Each number is 500 + 40 x the weight over its row's rms, rounded and kept within 0 to 999. Layers, rows and columns count from 0. Numbers have three digits each. The size before them is the row's rms in percent of the matrix's.

# v: layer 2 attention value, 160x160, rms 0.0539, rows 12-31, columns 80-159
# o: layer 2 attention output (transposed), 160x160, rms 0.0525, rows 12-31, columns 80-159
# q: layer 2 attention query, 160x160, rms 0.0837, rows 32-49, columns 80-159
# k: layer 2 attention key, 160x160, rms 0.0787, rows 32-49, columns 80-159
v12 095:524504484542487495533394551468463502528569563478591471468512475493495478506524508441461529428616516535545484499585491527501558476528514489481528504486522484533496501446482468487449495482551538558509502502568506589580524469525482505476519494
o12 091:499493498491477459495487443463591570487474526451493550523482540542546537492553544440511516464529520496452495523421468518486384493475426490562425508495496498467524570548453505464478480420446467444508515507445549489520513544465482514602497579
v13 117:484520498504525483478538468392517472468515498427374455537528483463477517510442500440505495447528508522489467509549511433492489544446497476521514524418487541563532460462489468529518529457565539461511495539522514530620475449520476541499473539
o13 123:550487494494532489531532475498504562568440541528553460451490460567571463465487478484496451521429528494572473393509519525450501466529532546533572506506597480427468532465490507450518564480477528507495433450476463517528536589481513475508488539
v14 086:516500440500475475491495568510593480571526503498471530496548516455508499506517461477522504601501530464491469490487457593498525501537512480499560490489528574498507464582502466528505454539538458582464408516520530481501508492441540502513462526
o14 072:462489405481471474440481488498546515470494488447501534527506497514524544527498451419531386481609522528507403566555456463514553462466534591480503587530448447499497533490526522487431503543519477490477591440486518544562519526518537550461432464
v15 084:534500475450510432580509504494482481528446568522573535478551540479480514497519436448470504507495394476445441473404480514549515462521496521539485491517538479522480498470532481477470489564502498558422477484464543432502584493471510515493530515
o15 117:503504527594479502485521521578515465501546499469432490497508427438460534447534531518526502461565550503487467547483494530535514534486522529529522555442524517516519445441499522474423475422545487480506485617514481572537449470515526502557533464
v16 086:459492555542516508450511501526522518601517437517478429491505453476462493533487510547550515432552501588525429534529506520514524522503497457473543516529491520490502507496472477489474525432471492540515504501558484542510525439561586498485556465
o16 083:509519452514460472502485526493502559504551509555439525513464500554529590524456489435485441567456525513431529435433474563507417490458431482562423473581542475470506477548516491544488483530472542467480515445523505492508494554516456486417435522
v17 088:539512491542493556458538530440547514608477380500503487535453499489498460491506476467504520507496482561565546485457441565475505600535470515501507501484508554491530476466530437537502517516498459515526461511569465538538464502515523544516490443
o17 098:448477438452524486485507501517514502527453510602505501517515510501505520455518466472457486440567529528445521519544482454489520528523439508541455537517535497539466605536479491500501483581454568565532481525538517514484476529515495459461493514
v18 104:540499467570507523537455520469464519553459475460552435506481491519543535490538465563507523486542487537467510502471514503478550519493475503501605513529517515472533497382487486504494474511438490578520495459504498588487550493479565543452429483
o18 104:491457419471528450470508537552573496471484544512515541519535526507489522544484465496523499457519528497452510482528538454577535499535410541503428480523560471530456566573488501508488494533572493482476509568495560463497453525484431476408505508
v19 075:477465540492534548448462496499491602533468466518530495535431499518568462513488561498495478608423513518521435467554488518467417534497537479520528477522482475504401432468544492489495490530491506516478514453440574437490467441545569441485439527
o19 053:530545571518505547537462476578536491492437589566487566424556472531572453488494469495541480497459462423505528613563512483435491453532538480517453459454554530503543523552547525513484518539503480513526484540516457443454496524588471526517509499
v20 106:480504526503540538458550471546546489516500497476446470481468469529513510501419509469488511535456460508588514506529548477492514501515531480501502496498479493515426492562481515506518529479516477549499521535443686525598521455587490500455493513
o20 109:498464480543441548478480509493532522515489434622482466538540525507524480412541518469400487525534530579480501514445512519471433444492512506497438532548488514474555517515475475518471532549570541539563465468569404518521490523505487528513483457
v21 089:488502468445490483565395472462500554391527495522471501494503520519515535495484530592462495494521486476527443495469544498522495416468501530493419515533486467537477474558513437483533483503443513457450503495447483501449503533486489393476474535
o21 073:505392555520547530460501480478482482466522506447502556472496532470493515570497542527521516564462518482526518587437501504511531483509492452436571500521438567487477470528485536519540522531542466504556518488527525463464520468454483527526540431
v22 089:537502450499506565453481512496508513559516519555582517519473486502514365506510479436479507505499531498504481468506512553520568535511509547507519490458485442432526519560568478523511501484512479516522384451537480501488410505412434496539466504
o22 091:395466470470522518495474477469536494511486525469525557457473573462457523415526510499585508485526418555527464522582463451497536485501519567521475510451490499513548551485536480468476473559489533501465526453432517438557550532488532546464500568
v23 082:495520522499446492493475505511481467483570500468534525535502541478477566471471501553447553538502512431461357484539487446479523507513531467488416514488477540532569509466492545516518512498549508473449513588517557485488474479541497473555547517
o23 068:519547559530542434531512502484475557475465552480449496509503469494534482505460518445532426477466510486535499491460510399565461511452522455510583535501465476528467427459557499428493499488462423489436518473521507539504572524469546529570449469
v24 073:496507491497484477518506476547515486516521452496607452481588507528526477483444460466469501494480512502465477514514444438485590476528477554479455480526525482527478532456477444516534467526522509555519484467451593467481505493529529543468478463
o24 058:494558395469496521530484507497493548456476552500462488511538490479507515494504523451519497409473457510537490524501551545496433469494486577487533474525386431474474563548448528475498514507547436512472483485533489518505481482460571528488443498
v25 091:504516567577512563480427534531430548480543538499489521464468473494500460507532494551454563459572580540527481530554502529500583451512522461459492519446490436509531462490512494486417486439490503514551541481532437514514496484453505381486538512
o25 085:483460543469400498509513471439559542510513536440470558468500505501511569475530577513559480550448456458547548466467523504481426497544483462549453487497549514469501514536457490510460484511491500462488555464471582396488554577503462586550507537
v26 107:523519558491485524455409553597512484582504525488577589481504521487513441469458569433494497561503480546500432503471487549490521505503538461489403524480481500529449534522504489477436502512465493583523519531497457503557470478451441461509517456
o26 103:461461470533463535479455528429479540480468549519466531458486542473517542401494558467560536431561445519524505562409447425525367473524470501445573492449565483499508521508471509471457520569463521513600544499483572464521517492556515564537534538
v27 087:443509527481496505512422579531486541560486426521458516510552525529460457527465559549580467501489590605469460510533396492468432492501479477496535498494502491482459464486576592507529510449490419462551457471441482435453453534549528502536539442
o27 069:500525571515515613470548467472452529512491552561500523456505403514535504407496447500462488506474494504446552565496504506426464520540463544488481447518456492561531499507522510465450474540412561575497483482594458501517475442470589468494502563
v28 084:491532480424489480563498534405506490508438490437434452501500551454499527454505514589510500451478435494505446505463516475519456486456587504502419467544514540572475510502561568498493507457487524519464518522514437511520504484507418474467471474
o28 093:572467546503532532496509502522476470529512532544505516472516505493533515503486478497512455470463590445539513596424517490527519473521497495429540532428581504503448484422482469501505476444487467553530490509561536574509490465518501466467577487
v29 074:444488510472516512456500494491533491518435407479417532535470513509533533530527536502493482628485473600496490496411462494491485452528547515512579481466465490503474482493474520487503469458408517557529475515461439480536448519489582538523441494
o29 054:519500481549492506455529566581451506480482564418437515472524450507457511542451482475556485484466456486518492485599465503523532527541544470454498501469571487455453540561560564501474512540605477496483444466531517496432449575575529477438526430
v30 088:475479495502510530524520488601482508411512532505477542534524513519475440502562476504516450520450501426453544516468518471509558472449539560495530503461519463461536560568440474472485480526478521551486482510442477447477471539450492493511556481
o30 083:487515489537495464508439486483473486478552458433524536476452488418453501580433575493553548537496456474575514410533539520515610527512604478474529506486471471485484468480532504553501495489542428422467569463444522460482496481520528530473506491
v31 088:479474552408485504524568438395509415512435475531457506488460534537517524498535490487557444509479477487450456483479481426500436520501509449505544491506505525529445560440500563441550502524459518503465503534481482443556573481527578552534555483
o31 077:552497535531514474539515579550466522512534458517427427583491463445473449558483433467466550492517529508511526478536495465504533551528514476538484515480500514525568435448523496472489528488498546456462482567515422568403436501513494414515528511
q32 115:424498505446498521562525472411527481486518528457455517519550511520494478520476427565483510422511561532472467533493571482489509545478507483465517452457482513495522494425496495461523550441514579547549447527528478531481522455468522424511496473
k32 117:577533552537500531485511520469477489513480484497430527486523488444466531481491561457481432596516450510478517498512436465528527485492531482529459478590494594484571448478527501502417484557442435547528476495446454483547416551511585550496465497
q33 105:524530525550465525472498513484485488582462465564496515538486529447519506485493481607463492430555523505552511491451470512505440525484483452512413476487506448491532487519555583492471500466553453439493454513482466503444534499525487472561510507
k33 105:550537564435535510469556512488608472457520517494483521532543523475510531495486522415507492524466520501452447519463545420464527509534490506478498497559507595494538478565498489475577444494446537524563560533522438560485433479470516526450511481
q34 131:533490460457488473500442533525447503477462448571507423489508479453511423491618503547455445517527451547489486515477433462572454401487530468550454434486483505440513454495546465522409494531482546488527457421458512488483526517485483522587535535
k34 121:499426462524492467466512508604404505434588522504465537515464460481510466526514522447486545452541412526498512547482443457530441468578458465602481439456474447508426515533446439500456494438586501535458540502460514474508497504509542523457500540
q35 113:565497527599485475467455518484480512487449437477582413469543540440478464465537514454551494555592513565518547463466470578483477541474493477498487517537495561499417533518511532459476456494466430459485480527513532540496506522498525527469518565
k35 119:545509426453450557514569563482464455475519435520469487534532545484503451513504457538494505488465480520496475508624487445478556472467514558552485482500454423492541455501555495484460531579479489478509509397456499462463503454525446517522554510
q36 060:494456465496477477497532490476553520502464475461576514534482492452556524525531532522423433496506470552442487505437510479488537494563465504467527473435513560559531593525557474524510513479530499498544456529530533506578532499565501575519507529
k36 145:498539544495582560534460473381573487494466498497538450554499429551472540487537494533548440501452526495517532443482567510545505473476474577426569529508533512499533436469487497519519545555438513521565474534550485469507493468523429530552490442
q37 176:453504507475508556506554464494554490534488573469478545531455492505551528512430497543477559442454547485481476488478588443425515555540440464438571533428518512526522568486478504573545534447533482507498546522539544507554532453494460486445488467
k37 094:524592537506555553520485509445463455472440537516496434574572414538575532582437512495491528537489471544508519362454468454467499467500451475435479485465527476511570453483524473529520559461526524572550467437428488507526469421528513514499471438
q38 098:518522471502529515511480472459542497557527568515549516516443527516521513522554536475549506559518541446503494450507505421471427450433469484467520500494461480523471582576500371516437501506446481535487489500567475469519551476519522555451590504
k38 089:484509461472551534508484449443451519515549470553562454556491510471432459463617509490474488578585483507528536488431479530543464411515530520491529506392412483495522496454480472419465524497542517547504550508522511481489511563593503523452504494
q39 080:483477456486495469536546493511529519549502472570491419464472515542500528501543539508485507545423499450479581487503540442544525462456514505501513515535513500480461543481486480532562517537528560440490432557531439479539569488517487434485453516
k39 088:506376529507427482525486511522564545486526550448538508494467497515491422411478516503523510497488421493473515614558473472500527601530503536581532461468496465469512490542484510456526514438470508478482469518486516500575548565491502484444511526
q40 084:450473441437495431523470509591456539513474490516504506432499475541507558511590504490464519442559508526520485499508554480528548478396502542502540492546544427554510512469468520522524505462512478503543427483483587537405497560480520497498476497
k40 081:522422485551437447523469534540505513457532503548464517437500417476552513496517533527500446559535456490467559530566492542416532547494449496530551582467505436493494512515465459498502450468503495477526553513480436472428413539528576457485544501
q41 099:444525446546514500487497519549489495513467513470547511513403498440542465501485519540462490455488538536550485505504526529550580531539489486486457527484480584555525437496529582536545440533446483519532552547539516549477523572530506459572520560
k41 098:439464472497541497512513495496461501507509469441518605502477493413516463511539535505523490583575532504515459513567510524444542499557507584520527474553546539503475477469534515443519477507533507501466568544482470474532462582487509534481490512
q42 097:486471559539552463509520520537457505519495518543444518528528468524527447518507520475443455484403524439557474522608532512512468512426551541503490458508472501495521540429478458515462552504519484503465468447429531562515480558569447529520457485
k42 102:471491472502520482512494480465481539481508611506526497547491459570530493499474596500479469469423476518506496500473529503527381527459515480500524528476515514447475508435517539521521540412602550522472475535485502559508442524488476474471499403
q43 090:545491506464428481511481522560544502495492503526507551446535525544460488496536475573460471483504513465524390518523505507504481522498503515503519471462507464509518559460484563512516560465583474463440466525472471546562574549454490462505518500
k43 090:502459488438491516420466621439552455537489533453453459529503560563563506480495496459459495503543514453458528513453511528491575505523445492464493484492517471502477542522458478430489533481587530569454437553563524533503543434480500549536486484
q44 097:531532464472462470423536529490505448550526511437483509487524549526471571491501465474504494484540502513509481493485479495465510562446450501500460494599540517513482567530463569447529477488547513430507405572489527495498508516485574434511511518
k44 099:514415449505448471465528516521526456454485485494444434494496530460506441537537538512515507445511486453440495553542445487429608477525491489508464463548489477522408482575408464484448476489471463489482433535502518465516550504508538496553521574
q45 097:485490481498525516533524536502474515543467552537528515505469516495511591499572525442426467528510541444475478493525535471513499539538528471491511478512446451487519504469518459552502475378463473518536444498510524487366479493479556477462517489
k45 094:520475475538516513524556495473528577499449494531470456538565453504523538494465480563483477468498517503478501544523512514487431483536501472505504539460480454515539475483488505552535516413601475455433523508483466503504463414588507504442541465
q46 093:528457515530456447483519507556484548538514468568493455482521535429479462483449373445522613452603502581441558525418492538438501540457481451482511499482513500579499529513508458471520459487481452530439529508500511540528525483511551514445473506
k46 095:554455552520492516516513494566481529487488513492499444447462506504506473488440499498527571505433458462471567541584470465478520467495506466471454449482466433536493543556459432499515476520476493518467481413471414493470479512519514430518451545
q47 105:499531529519557473545515483584508475458457500420458527541505516460491454518489388519510508457528492514513493490484517472525510518503494506519463462521514565589529456456486615472439458544513538494480548467526548537548580552556557467540453512
k47 102:462535481432532450467472496504511427499551508453453597483471492476513475530447560527558527538430509523519393501554486458442460494525525500510504568538540566536503532564536531506503491501488528560506520549502517483510485544524529511493447501
q48 086:484517539508492503518482471464469448506515470476480473477534486521535493449577437551541532580582543474553456491567439540480474466397475551489487525581526502500487472425428626478533534532488490444492508491506455556503524560480469427494441473
k48 087:545439449472451538412527493489465481462460505493511537503475536558610459527569511557533546535518529466502541517528457502449599461472464491522531540497495425491511487508491524451513473551505424473539499540472442472516541537462468503546521564
q49 090:519496471571512511472467498475573537545494487484542509519470488435458513502467474496530459447513530504466548501489487587515423464578511437494503524495501535501462443568491432510536540451356449423544506510514524510434534449482495476468589528
k49 088:545500456512519569493519478482509575517520506391533540521538534511452501507461474425507505546525611540523498564532486501463476472488491611483528417503492577519624510533492501483541501558431438485434514437452492509531459473524468480504468548